config = dict(
    num_attention_heads=4,
    intermediate_size=1728,
    bias='none',
    parallel_block=False,
    init_std_qkv=0.0248,
    beta1=0.95,
    max_grad_norm=0.5,
    doc_mask=True,
)
Each number is 200 + 20 x the weight over its row's rms, rounded and kept within 0 to 999. Layers, rows and columns count from 0. The size before them is the row's rms in percent of the matrix's.

# q: layer 10 attention query, 256x320, rms 0.136, rows 143-155,206-219, columns 0-79
# k: layer 10 attention key, 128x320, rms 0.129, rows 78-90, columns 0-79
q206,092,187,255,181,171,200,203,196,219,177,225,201,221,187,188,209,194,235,204,172,193,200,196,220,214,207,178,180,200,207,230,179,188,219,195,207,170,213,171,191,188,194,223,180,207,201,163,226,178,182,220,211,224,217,213,161,202,194,219,152,186,169,192,201,204,215,212,210,181,228,220,177,187,230,220,183,182,226,192,191,200
k78,083,188,234,177,220,191,213,222,184,210,201,235,202,191,198,155,240,217,194,183,223,184,200,205,181,192,185,201,193,176,157,233,175,188,171,172,212,208,205,190,212,171,206,223,251,203,210,245,205,187,184,183,187,201,173,169,205,217,184,211,170,181,195,195,217,162,205,203,186,231,232,186,209,189,168,225,212,220,222,155,203
q143,088,198,211,223,209,158,170,202,213,179,166,173,213,168,168,171,168,177,179,194,202,223,198,161,186,233,200,228,189,185,205,201,177,212,179,181,191,185,176,198,214,216,220,228,183,213,189,236,156,198,200,269,207,186,221,219,187,146,216,221,213,227,192,200,168,208,232,191,216,202,190,177,218,181,160,188,201,198,205,201,188
q207,081,155,208,218,223,230,188,227,220,185,191,175,209,187,197,202,204,213,189,207,202,233,209,189,192,214,207,215,215,205,215,214,210,211,212,224,197,211,221,179,183,167,207,206,215,230,194,179,231,211,210,204,188,215,211,191,195,224,224,210,221,244,193,196,186,202,216,215,203,201,202,168,221,172,204,173,203,191,184,190,173
k79,081,218,230,237,182,190,231,194,194,215,222,187,214,209,206,234,196,203,161,175,209,193,187,226,208,187,201,180,186,200,196,198,195,191,232,228,173,204,161,227,206,212,176,183,171,186,193,237,238,203,187,252,194,204,197,181,172,184,210,208,180,189,188,203,163,232,184,217,221,174,160,205,215,189,225,204,210,215,219,235,220
q144,079,227,200,214,208,203,206,196,205,194,192,209,193,207,152,203,189,194,196,181,178,221,165,198,226,190,190,189,211,177,208,208,183,232,210,225,211,217,193,222,180,184,219,204,191,221,200,197,179,204,176,173,215,172,207,244,221,236,214,198,196,221,214,195,208,199,182,186,214,202,185,165,196,189,207,171,186,232,165,179,213
q208,097,210,214,207,177,169,199,194,175,209,218,178,200,203,239,184,211,192,225,206,218,240,187,199,230,220,207,166,200,211,217,158,192,220,164,196,163,220,182,216,202,193,207,176,190,210,203,224,223,210,211,216,200,219,208,202,191,217,205,192,187,234,201,192,193,189,177,160,186,179,205,175,208,165,243,197,204,211,205,180,199
k80,088,201,192,194,170,227,227,196,204,195,185,224,207,217,149,204,213,190,177,202,185,158,197,228,180,221,197,211,225,213,195,242,222,176,194,199,189,181,218,206,189,202,184,206,207,160,189,180,208,215,159,186,218,187,183,143,200,192,211,210,165,189,199,176,220,211,198,217,165,177,215,196,200,206,223,231,228,239,188,241,198
q145,095,220,200,214,180,230,166,223,184,212,211,220,178,212,198,205,202,236,224,221,200,171,211,234,217,161,176,173,191,189,177,225,197,213,183,180,175,197,187,166,216,207,217,183,177,201,196,173,191,185,192,183,187,224,189,177,189,197,172,183,194,160,229,207,178,161,229,167,199,202,193,209,187,185,216,213,188,221,203,186,182
q209,095,179,209,210,218,208,214,217,196,212,177,196,212,241,204,198,211,210,214,185,208,192,177,224,182,230,222,185,193,215,209,232,182,175,247,197,203,196,210,209,198,216,199,170,219,194,205,220,205,233,212,207,197,209,182,217,205,227,192,188,167,184,214,203,192,190,233,203,192,224,192,215,175,238,194,176,188,238,198,189,207
k81,080,247,215,199,190,192,206,219,248,193,187,207,191,205,210,185,171,190,203,167,194,184,209,185,199,205,212,159,196,177,209,195,196,241,224,215,200,205,215,211,227,228,191,190,215,212,182,160,226,209,193,232,214,191,207,183,222,179,193,229,215,157,209,193,225,238,186,201,183,190,212,236,224,205,198,212,197,211,183,199,176
q146,090,193,211,147,199,207,198,218,191,237,210,169,202,196,209,162,219,182,198,178,188,163,210,207,198,225,208,196,200,219,197,212,173,180,198,192,174,201,227,173,220,202,206,224,197,201,207,151,218,196,231,201,216,227,205,181,189,218,195,194,194,184,178,199,211,199,196,190,214,213,208,233,180,204,240,211,169,172,172,184,189
q210,104,198,191,199,213,256,208,230,178,193,208,191,191,246,194,214,217,179,189,205,171,177,194,237,173,182,194,245,162,183,243,227,192,188,214,169,206,204,200,216,207,217,200,211,205,189,177,192,217,201,207,218,202,209,218,201,198,177,214,153,184,179,225,173,207,228,207,223,213,217,194,187,230,232,223,167,182,201,169,228,219
k82,086,187,201,201,217,221,178,186,173,171,230,206,192,187,205,179,191,216,190,200,217,201,199,225,218,194,214,199,237,183,203,188,216,205,212,183,164,223,195,185,155,175,182,173,227,193,179,234,191,227,178,170,213,168,139,231,159,207,211,200,207,182,186,193,201,181,201,172,173,211,216,211,171,198,216,206,200,196,204,215,190
q147,086,232,199,198,223,224,201,193,222,195,213,184,227,192,172,212,175,204,187,195,166,224,195,185,211,209,198,226,191,218,187,199,195,149,180,183,214,180,218,205,183,195,201,227,191,227,200,197,196,261,210,224,206,192,224,202,212,188,214,199,219,206,198,169,199,234,212,228,177,190,155,186,220,174,184,171,196,244,242,190,205
q211,103,206,203,186,184,146,232,186,190,146,213,190,202,178,199,202,208,205,192,189,210,191,161,167,249,189,222,163,203,221,158,192,163,183,199,194,190,221,195,174,197,198,259,217,160,200,214,171,189,181,197,205,187,171,242,188,186,177,193,221,206,201,229,201,197,226,201,217,200,187,173,186,195,210,196,227,218,177,205,163,211
k83,095,205,164,149,205,155,180,166,196,160,213,196,192,215,204,204,188,179,207,185,195,228,247,165,174,207,219,182,203,172,197,194,161,217,211,196,204,200,163,203,224,204,200,162,183,231,203,193,191,186,183,205,235,200,190,206,163,188,215,197,235,196,166,211,198,175,194,170,201,215,197,185,222,151,196,200,210,166,201,219,202
q148,094,173,190,177,206,192,205,199,185,189,213,173,193,201,215,197,195,214,185,202,234,241,200,164,204,224,248,189,203,223,225,204,222,172,200,174,208,197,195,192,173,200,207,219,199,208,226,234,194,220,221,221,210,189,216,196,189,207,207,192,194,204,223,226,205,183,206,211,217,193,191,180,228,227,173,170,218,186,199,220,229
q212,096,188,199,171,175,168,176,162,210,198,178,201,217,150,213,195,206,191,155,181,219,230,232,189,257,209,199,221,222,179,201,202,203,202,192,223,215,217,208,176,147,228,187,202,194,245,198,191,227,201,222,164,164,214,197,222,161,210,176,193,182,208,191,188,211,201,211,243,193,197,189,194,188,237,159,226,191,184,180,178,181
k84,092,212,182,205,233,208,213,211,216,204,208,208,181,207,190,197,225,177,232,183,209,207,183,226,202,204,193,193,173,203,191,207,218,224,198,200,189,214,159,203,186,189,195,203,192,162,201,224,202,210,157,215,186,159,184,243,196,178,193,221,220,209,205,201,166,208,182,196,236,179,182,212,202,191,200,189,196,221,200,206,186
q149,087,167,201,194,174,167,229,228,217,195,178,195,215,192,192,199,207,159,174,168,200,225,185,163,207,183,243,205,219,222,241,177,201,220,216,209,196,185,175,226,194,210,226,229,195,218,218,187,173,208,188,208,210,208,188,214,203,209,225,262,195,202,192,212,217,227,200,182,172,180,188,168,211,196,206,197,224,217,210,191,244
q213,095,161,188,233,180,165,146,186,156,211,175,194,205,188,190,209,196,210,186,182,217,220,205,209,240,205,210,260,188,162,206,191,179,243,183,180,196,222,196,208,216,221,220,179,170,202,204,186,239,199,190,198,200,182,208,165,203,216,194,209,213,196,173,205,192,222,191,213,208,213,190,201,226,188,190,234,202,210,185,193,183
k85,081,190,179,167,221,224,206,193,193,214,213,176,174,206,209,188,171,172,214,211,192,185,195,213,180,221,211,194,204,187,206,180,199,210,228,238,202,160,208,209,205,170,171,139,222,215,230,172,200,226,205,199,188,238,198,189,201,208,205,175,219,204,222,230,208,164,234,197,236,207,208,204,245,187,212,192,199,187,227,190,182
q150,093,209,211,189,228,207,220,166,214,184,175,204,207,188,199,191,190,165,171,197,192,176,166,188,185,196,166,206,200,175,184,192,165,228,207,235,220,185,181,222,205,223,211,187,198,228,170,213,220,196,195,194,197,184,181,180,196,196,205,206,198,225,169,211,209,174,224,186,178,223,190,212,208,190,188,217,207,214,198,200,190
q214,112,207,181,182,205,188,219,185,183,187,178,259,190,196,171,174,225,203,211,213,224,191,218,152,212,230,224,177,182,209,197,231,194,199,205,207,189,163,201,185,206,219,217,241,199,204,221,202,177,193,207,176,242,212,225,212,206,182,214,216,201,189,215,200,168,157,222,216,187,202,207,206,181,207,163,189,212,175,205,202,168
k86,115,176,181,164,189,165,211,187,217,187,222,195,217,159,220,224,201,212,184,206,218,214,220,171,222,172,226,213,211,185,152,192,209,202,207,194,219,220,184,207,232,165,187,213,202,181,204,214,196,187,224,205,191,186,179,204,195,200,225,209,230,202,176,186,217,215,165,197,194,206,204,215,172,180,178,192,190,173,204,190,177
q151,087,194,207,201,226,221,188,215,181,177,195,176,208,223,200,179,195,245,223,217,196,243,221,172,200,233,207,221,203,230,166,163,199,185,216,181,182,213,212,196,222,238,181,248,212,198,187,197,199,181,187,192,225,224,213,194,219,222,185,195,218,233,201,206,224,189,215,151,175,208,225,206,181,226,219,230,178,197,152,138,242
q215,103,228,214,206,165,136,189,217,197,198,176,211,214,190,195,183,186,235,183,207,200,197,212,213,207,191,191,208,169,225,227,192,192,206,225,177,210,196,195,175,218,189,199,191,189,180,208,229,191,182,187,201,188,195,195,184,204,166,221,203,227,194,210,211,194,186,190,158,185,183,208,212,204,195,165,217,233,206,235,189,204
k87,083,215,222,235,222,221,217,184,222,173,206,242,218,217,200,200,198,159,208,208,180,192,200,191,194,191,203,199,192,218,224,219,181,225,229,183,164,204,203,202,204,210,229,187,227,181,199,199,171,183,200,173,204,188,200,203,203,165,196,224,179,172,157,159,222,159,179,207,194,201,192,223,184,154,191,206,182,219,172,211,189
q152,095,186,204,162,200,212,212,215,218,169,230,196,198,208,167,185,156,205,203,200,208,202,186,202,168,170,232,203,230,200,213,203,201,186,237,217,207,192,200,218,192,209,138,196,143,194,208,203,185,187,187,201,204,203,201,225,206,184,184,188,190,162,232,191,220,192,172,200,181,186,211,187,233,182,216,196,254,210,185,192,209
q216,105,199,204,159,208,213,200,202,236,203,200,192,203,220,182,234,201,181,201,206,221,221,257,218,161,184,252,227,215,217,217,194,203,188,202,196,205,202,190,220,200,204,173,183,229,201,196,225,203,189,218,227,210,212,173,218,239,211,214,182,203,179,200,204,201,163,212,154,206,199,195,195,209,193,196,176,165,211,208,207,212
k88,096,199,169,241,190,228,224,217,203,192,202,215,218,205,193,188,216,182,208,203,188,161,196,216,228,207,188,215,212,187,241,191,217,186,218,207,219,202,211,191,226,196,196,208,185,185,205,167,221,200,194,232,198,206,194,192,211,206,180,185,197,219,193,179,213,233,258,215,218,218,196,167,221,177,181,178,213,260,219,181,205
q153,090,228,217,156,192,192,186,224,233,211,171,206,230,214,174,222,216,180,174,183,194,172,225,207,221,195,155,197,207,190,178,202,189,227,208,150,179,213,187,210,184,172,173,185,196,195,176,208,200,227,182,226,188,195,195,197,231,169,213,226,196,158,214,205,189,206,202,208,174,176,198,200,198,190,195,194,235,197,192,199,143
q217,108,217,229,194,180,220,207,195,195,185,213,194,191,214,207,168,193,212,199,218,176,172,215,174,164,233,204,173,182,220,191,196,220,202,182,216,181,187,188,208,210,192,207,188,193,219,174,196,185,210,180,198,239,183,221,196,189,220,186,183,202,213,213,170,185,212,182,216,209,217,186,187,206,213,170,160,208,211,221,200,184
k89,101,228,182,185,167,171,238,167,229,217,206,189,191,176,188,168,223,183,202,195,175,205,176,171,171,202,221,208,188,223,184,177,195,187,193,193,245,209,187,202,181,220,206,192,178,213,225,217,212,187,226,203,183,203,190,206,190,212,217,214,213,197,180,156,178,164,208,171,192,201,225,212,215,166,209,185,202,189,216,182,239
q154,095,185,215,203,198,194,198,203,228,194,205,215,189,205,206,234,207,220,175,208,221,228,199,194,202,191,197,206,210,177,200,177,181,265,201,218,198,197,214,195,205,191,183,209,213,160,220,179,178,176,173,234,155,186,214,190,181,178,219,148,216,177,175,205,197,175,196,219,221,216,182,212,198,225,216,209,186,207,197,186,190
q218,105,192,200,202,200,191,203,169,193,212,191,210,191,225,225,201,223,189,182,214,206,224,211,189,195,209,197,169,194,210,211,158,245,205,216,208,211,186,235,199,201,195,189,211,192,120,222,198,196,196,207,197,170,242,211,206,230,191,197,193,181,223,239,226,197,184,191,238,213,199,198,200,220,213,198,233,217,166,215,175,209
k90,101,184,154,230,177,199,194,174,193,175,223,193,216,204,218,184,208,191,192,213,183,209,203,214,210,189,207,184,162,239,184,216,190,169,194,166,222,204,178,178,248,229,199,223,170,187,227,191,207,229,201,207,199,204,191,201,223,184,198,223,228,243,199,227,186,202,183,202,185,218,220,226,216,217,157,173,195,210,197,191,212
q155,096,174,197,208,211,165,167,197,228,197,183,183,186,211,201,223,176,192,211,197,223,224,236,183,214,231,216,198,171,171,216,153,188,197,213,190,202,193,165,176,198,198,209,199,209,196,203,211,194,145,189,211,213,219,204,189,215,188,182,191,190,211,199,238,191,193,226,172,215,239,165,191,193,190,220,227,218,183,204,225,192
q219,104,189,167,170,195,197,182,210,212,190,199,200,183,174,209,213,197,203,185,157,225,216,199,213,234,203,171,226,182,198,154,226,205,217,182,171,217,176,178,189,210,213,179,216,211,193,173,175,192,218,161,205,181,189,215,185,210,194,214,199,224,205,173,197,197,222,199,209,191,186,192,193,210,180,210,227,215,201,178,214,176